Part of a small language model's weights.
Size: 24 layers, width 64, 2 heads of 32, MLP 128 SwiGLU, vocabulary 512, 1.02M parameters.
Architecture: rotary positions, no biases in attention or MLP, tied embeddings.
Training: a variant of SOAP for these matrices, 116M tokens, 3534 steps.
Each number is 128 + 32 x the weight over its row's rms, rounded and kept within 0 to 255. Layers, rows and columns count from 0. Numbers have three digits each. The size before them is the row's rms in percent of the matrix's.

# layer 13 MLP gate, 128x64, rms 0.147, rows 12-45, columns 0-63
103:153162115113057111131175116102161120174097088079159101123140142086137147116157198172101145108132129101149111118182181150116116175128097125101158148185115119156085099143100090125165176131158205
104:148102163161099119125166134111068117111149089141102133163144087054164096138159149116133186088129173143110119135212111140100099164175121113124105149073131102130128078068157167152145185152100101
100:092110184094121116135043143099129104161151148124097198092132154119059125080121105129106147120106107148172117146108177097147157088170131063048162092143151114129129163093150125128172102121126135
109:162091144119185114127091152163135092139085091095142140141122092074166165168077107135058144125152121154137119123069108146059124173200144114106101137110129089170127190121146161133106150148101176
110:104122084132175127099107164157154145113117129181119136194147159074141093150112155141146106124122156184131147119122194163132128123161174048026129104153152073128136102108117131113073101147139129
106:101140181099156159157155137130162173061101083045088163155108097142099190133100113140135146129081180137069066147123148107106150130166112114093122071129119142118132134098075115131155085102142113
102:140078118138122104116089059159155162100124167118186185144107174124086111123139134141080167076204161151118124157112146082139119144163140156096059108087148187086141121152131094102125118159164122
108:099106083058156053139102138081086134115133189116137133070137102180142147155185124130055131122128129096130136166086136158165110089139153091131121162128122153137152164081123125143133207107120090
098:053084176120153130183103103158156121060107098157218089114113139152132110136119157093141141161162142131096155096154158132176079121058118185139147174155145130146142143134124117129094126178126149
098:132162135099135090142093138155170189163097154147109107149067128169134116117116106141160125118245149101141191084152118196090133120154105147126105133084117166142130154097149180081123117129153157
094:110149141153107101120145164078123108142049108106083136171110152120151194109147156152140119147165143144203071064129147091095102090123194112095083127149110128155090118118124114163069101161164129
103:132088154071141121133090138155172148083119174127148155108152170150139096156147183134103129066147124077140206091120174165133160140134094152100165148130129088083096077171126075107151161180126110
090:179085112151142169145199110117118110144137111058094152101144168076134109130121130108144052085131163143104133131118149090079158170149119180153126190075096122154168088112131135135117166191142110
094:127183080155160120137110093118071118152179154097112091142103173085158108135166131124166154068098177108163091084125113101129155105095200161056143088168130085134116124184132135136134138159105126
095:167139116102126121065101118149161152132124143100095110078090128097204139113115150085159124087146120166155112164153097154175074101170132132097086091135174110157092130098112129183103074095064172
098:124116129138140156168094100176181123140135140114126104142126118167127145112162151142191166119146104162083094085143203184170088105149122134139174168093146152117131117189081086111143150187121205
089:144097137110153112160171180132112177080098099142102115123148135095158159146098140101205153146161128171177089129111118043117161168103154143078157127084156182104108152108077107141118068117109146
100:139079134095094056112153107177126126103118164122107125103099126073176140137165122138066159157198147135122079133118118139201095054096067109143092140114116095147125139150076121129140124176104124
094:161087115178112162130070172148178090142130113127082095173085103094107116100124094207132160078140121154096148125141142129067132129114144092117123147154130152104109186108165170111148168143127212
109:122160143120168095132094171113104140094147116107069141140138064109109102107133094099109095178107099095036121064130099107098081110140094105177149108094095157157172126127175071127168166112127121
098:156079139117117143104089196094139135063133099131102153108124069156156128104128101147203133188120096158144141161128138162114080067184062137077116114119161150106119127099156091170122155169117120
103:188104092121110106195135111149129137118154087110152090139152178117068114147121157068190152154127093106134125082188145203101131192124112141090145096166103121158143156120120102193136096140131149
091:120103051153213126101181123129161114121139113132157118138099193108059074079144083157105112091121123124154167098124146147155098141104069105145120100125128123184077128115073091127130133088134108
094:151120076088170110148123118163166059148150122092127133062081101060157110125121145124096110115087122125154152133091220067119153122192142122139169174103141142154135129141160113178154111114158134
098:157138138123158165131144155174089109067145082114094178073102099064154118189137098160189129126128135094155149124150099179112111171120168183097126136129189135159103148182166107139141098120126174
102:065126078160156095124109146126147077116149147164132157108136129124163112163086136106153124108175138141115145084130141106068104065165181170156079150128105128071098056131117096066184143096106134
095:105120189101165151142113137065188101113079160142101164071119139181131118142149126144115093102129079159151150173087141109161111134102151168137103165196107174123115139096151154198094131156124183
101:111176143105177086049120139062185143149140153135209103108143132155168099106121176085184135121152160105106094105126128148121099127115165090112134122161076140143091115082185128122156120170151147
115:079045126095166146116091093162118112150129160182157160156113139100136092084175116112151148148193118115109085143116096124102113159072175146120117109102141132126104100109159041122148189105139089
091:112152124135110129124090132108133149179096125116161150098099154060187099075067175147151137139133131167172138111147106068105182132122132182173053148126086118181077112116167093137145109151121153
100:109085130097164126094056168068137092127131154102103119134117146159102101105177096191148127099118104152166071090091081141172113118126089142078132193066124105096089128159114109147123107107079139
097:079083086160177138085086135159115138151120141099150126143131151127154158141166172081136040140055133119119092158078197133152083121125170100170157100068150118125135142102141157126148095100124154
106:115128155145064166090145144083107109118150120110121224117147196141085142120171140066133114156084141125163099104142114148130152148154111083146065125132115151112079148061129115134165174122181099
111:115159123152092152114118149115141138107124132137149096129084172087101114090183170097103102108131138064107200120172091124157095072121190061118138179128132126091111109122128106109139121196194169
# layer 13 MLP up, 128x64, rms 0.141, rows 12-44, columns 0-63
104:088136135097137158132213133109141123177139061148153132135129109118135184102113094108106138091149125156179099116148107125079066173114133149117114147162100088148079179179150101096137081175080081
098:109135117093147096115103145113131105110155129127181140213069164113138126143101083204127087143174140136126201083169118133069114106049113132156142139113062109142117144166116130115092165130125110
098:143140097090097084075074179085109098145080135146138132158159166098140090118123122049131097176131079096123140076078139112060138145157140147090132092173119145143163191139103103146124133136129085
112:139154156074157166134153094094059107084159134143131147113124178090130102147128127168134109093087128188152147077078073137077138110103128142108121090126108114134143192103102059119119183099094174
102:137153070140124073124107160158161116122173111156181124161113095136188113192102178144151069114120141141180118110137174148117135117166157095109179171107069127105146111150112066135088093160156169
098:079148070126090092132124127086149079157096156188156078106147188107206080179131139175161162125145110127120095099142070168136121136083121100178110128142133116136140128096144085129120188119156140
101:177172101158161143137158169132134122094096132112093086184090090106172120095130086115187164154129110123145140121148164221122113090134113114122125158150178063201091123129136151091102148093141133
105:114073159106114140151137086128087156111173188114119134099117086118129186133085100074116111134125122081143152131132165126113141120127140155147118198125167159210074157182103103193112101124073101
102:137145130184132174145104181156111148162093132075108107054106095125076150121148103132135194120095141070066129105098178134144192151098094122148137166182134109076088119158151119145125165144111115
096:104129117109143151136161114118127089121135077145137155119162131118113092119122100145089090098118133114088049141124112103192167078120091199105070137174074095074173098109163091096158174168153133
101:107158121085177156129149057195172125124098147178170091111135081117130106188127081126106140096136160077058105134107093170154137141073099169066128109135130115099106135103104178105120102132124134
104:137121155089115143151084157076166136080109079104162142154100162204163158135119109138040100206110150106172119141078127127145120097111104096108147136157144122097205158173136146138142144138138104
091:170131137117085147099095090107134154129129136132177128141136120117137128135162146221067223093117120141109103182138146074107182106109127130091124125162114164101073136117139099094186158100122177
096:095143138159122120127146098138121106129110139145074116128125143068127155168143100133154078196038127096065079171107112089096107130122159153078076149100146112075173130141087149163121113139115068
099:155123119142127146084088144151184157101080132084087106122149150149151183172152156149152138129128136103101169165096114141194091141185105143160173186133119062189148177139159148143085145123138079
093:162158130108153068155150133135109166196092131143104125196127141149075102087129111181152124091131171197119095105149108128165133119108179131062138086079083093138089107074104115139142092106116114
097:171157135093150199151148087079081148084143128111148163082178129095138097137078073122124173130162141138179076099147127136088122105128123145112158089170152102148089177150130067116096149112075105
101:126060164132059124143139167112118110159175215168138137149124145136090107150127162110080166183129152113119108151105123172117124120055165074108118112104106109152080073151138149123158161102175118
088:141126106145068143075196135138166106079142127157104086134081182140062110126160155118126104127095127163112159104117088105112084125148172173119072134123079121075154149155203167159164126131144130
108:091094132079098140078148077154135141090042156137087148123119128176108206147139136124104132103157116093062150169107173110111152121189100128111127151073069149097117155126131098111126123101143083
103:221121171177116153098154104135125108125139084110063081192116099141111148097171139132067119135100144140145131086167121161171155102092113130103131126145161168166088143116147086107160098197108147
106:092120130145133161122137163083138171192085113134105129059075077135124108128106074201164174158123135126135104142108113083138126204130144197138082107152102146174100088143164127106135104144118159
090:111122110161199127178159113110190091102148125101167155149077085154121065130145190179102139144127158050086153152095138119147088110101124121111136098106119128137104166146107086132146114063156090
099:134150217160122143124148152119124151097109151127092168178116106139099160177093134095146133173072102135096062134147110129123100133149114166147127156099088070123115080119148230141100167106093142
090:128151111143108133082122097155064129097169076139100143054116151145087114166199099179117123048069147149171074126154163152173132102112079108136131153129166126125130150108093130114118176111147128
096:094121134087130137124122109139115116150173071174122127158113132162085199132169110137098104152109163122163112159149102139104099096146140062065112096169180164100144143175133145152090106158224148
098:155135080122137156135192087133184148153091142116098162089102123109132135164164087068162120070132107129061083138119151077130161101089136140099121137203147173119132161138152174119094095102181114
099:105118127098109127130094087102028099097114141144086144171115135055152097169131083166113094089121101118144094115093121041125156148088159084107129120116137159100144139093125149107053149106111125
111:114111160123170130138101135110077120115141164113167119157187205043076126131115107113157156150104138190098135098120143136086077118152164162131082094105065088133156108146156184148110097160134140
100:099119157158125074115111152106100127122137141118079159106052172069146159095116112121135135111126175182169131138132157187129120176165080145087131113167166091109098158133117160046100102145142072
107:095165135136130148124113120184140086172142177092069096150122069145162123131138123145178079156108111041152146077100116169178108119160158135111146145101083183156143123148081122166121125158183133
084:180108175047206159146182126153110158094086171158110161132142110109103128136093175072174171139128085123106139144125094071084163154161149081124127134149140162125109162133123103130144114101173138
114:161122166188136116156168126195129102123106069118120110100072137131159162091058162199100146176168136111091103138101151136134086166158110109165086160099147149125079143074149116152110143098122099
# layer 13 MLP down (transposed), 128x64, rms 0.207, rows 12-44, columns 0-63
103:185121167159144113156132095118122124125161125108082109121161104099106130152121046179144132101120080153170109109183156084128136149163156148169146163148067129110103127076098123076156150040165136
088:100129173171149078151153150161091100139208140130083133094106119102105102156154119131118134058147126071130096183150161147143129164150132117102132114114189140137139067069104207154169152122121113
108:134137148161114116172111075159103098119122062127134148098124140196144147126103108152112122157168113043137129118129174150178150164085134170177127146066131114096194102112135139121091126087063167
112:118125169092138147137134179142162119092080095090111061126114153167149079117074088160142129132127102160119106207075104160104173116135149063130176104075113149099163138098146066123141150138101136
104:179126109101051122109077185149148150123149151127163094131091135215123139157155156120136118104151116104130117140115150103110156130137141182163098139170132173201200141157160160130068170130101125
098:093112114156129116071095147111100131164098124129095177138165184147133112102110062151136112088095132137133112066109153137106137127120172199086123103112154199122114182167121114105213167168113135
098:099098087096115125109067127136126151147155086180127119100108181162149124142105174114110170125207170129186158151152147082083151135082152111108101110126042150139142109150126080127102128183123173
105:145142116180110128114163149200130104194141130115132106157067124091201182155112187119142069158143170120144099121133127146170099138119134122147103147193145111153079127148136135113162100152071189
096:096106120075093172111192124124111123104097123154121173184162206085147127159153139180147133162120159109130210122175108080115091123136123110098107108081097152137152120097116121154169069109169136
097:140139131066126096144090102144126077078080175175105116104162153106098161114030129099128103174180116115162125130156127154139145098150136073134150179146153122143054091107130155125117117072126152
095:092159092186114130105137143097178147117072164084115115123095177077126079183114172083133148157178160159103107095118184100148109139089114115064154137184149124115119096139167153159113117082152107
106:133169131159124094096182100108190130120137161116115093136099167133089126095154184133165140083153113142182099103123084037088185120110112151110138112126120107133063136135070097121111094094182108
098:197150092132144124114102123120131130155120199118112135119116193137066108134131170184110163097131079103082092178099117158134086087148141182137095112092102115091097133099086136171122158190083143
099:126117118160133121158125061097118113188104141153119127183144094162128157183134141092162133151132104036138110144078080089084133152145165152147155184128108101141196153144102159084119089111094089
104:156116085099147114147109166073157145111065100159130118149216132119127130177179111144207133124108107100152158147142170092181141153187157164111169182118112114168101089102131138122086114138104112
094:084127164085139124112181124151163112091160092130183121062207123155114144123074092096144168121158147102155152157104113105075134103097120132163159146154151149132185169154187078095102140114093107
093:124113164126116161124117155150172144113094147133208096094153139136136142178089102136188186178065165104035158131072109054094132152123123134106145110131169141131119126147133167112117155124141090
100:088105101056111105121140200156152164142171130164155128103119050133131137127099101102040129094130144123093084129118162136112143154082063133107148135095116067094152123161163093099132126176138115
095:187174147157186158197061160174135147129123174147107092138131143070110141121108086102162170169136117135110138126115163108166132117110094085148212122134127108154118183121106127106109178125083100
099:135121115192100119165130151106123133119194146209115116149136186092142151122036138179188102119142081113106127133143117094122134163125107129092136149190186147088089086139137116102091156109135150
100:130127112188113118132124115097093141157123162128133161105095200099116082168132135089132111183133148245109114135096145165100098163142157100137132142097145079134143102086080152150078129062115109
096:176175096159122159157111139141131126075141178092120111191213168134133165170160169111113090140139145110143169079126086129100141132162133130103134142139123099134126101085109185162135153072202093
096:051124152165128127218157153091119121173106117077137070158103135091170166067148104103153181154166150085060104122108143092145102111144131157128145137155125124131163176137135146082117138099100124
097:112149138092137126129050090120096094075144064166139148139100096135091116139115112120092169123125131143119126104135154084115166147175151122117118179104078136158144171167116150152190078225145163
096:150139148149111164174183147148109102145109113102122121101101129168098093131109148119130134098075153183108123155165156167162073176129172146118176166068216147108107141084143111127124135129042107
102:123189098121124132094184204126141138118036151138084143107189107131135088150109134111143124091117083165149112115196125130113160068136127175125076098116111143120101137171142156111152180101165109
100:115162124104103077147118126143183096119174108173141203083115111092152101108058096156078084131140100100119120177122188114092178107112137079131121078177168138142152138136092156089123133158094146
100:158163097123182143143137176078114146151087111155107117088089114116113181146124140064169132217150128119092152096105114079155111190133126114081154192108108136125139089107180148093134093137086143
110:133133144130134127145151023078167157130156077098120117112112131082187146064104100157095120166144176123168122140110081129132207066098084116118109107151131118095140133118104134146117184115143094
099:152119158151103126100167222129114128120127132134174150107140104150081148175069152203135134076099175134135178072174119088128187158088174104145103160121124131123100112106145125118153108119170088
099:152139132124146071198147153110110178087123144162120164147096172125158087089081133079138186066090091119138135136098090115083109107148150109082128168144113124115090121165160068101117181082102141
096:115133137125134168133156104161129195165115088113165155163131150113138112164162140170074111114132113131069151129160161098161098113045082114170196082160104143099126075125154113133136083159112065
113:190180093154173088182110089121120160123119124114128072175111089131144102106142137178092141107167145134099142163097140106108114125171070112163078072125095094133174092178109126113141105110054113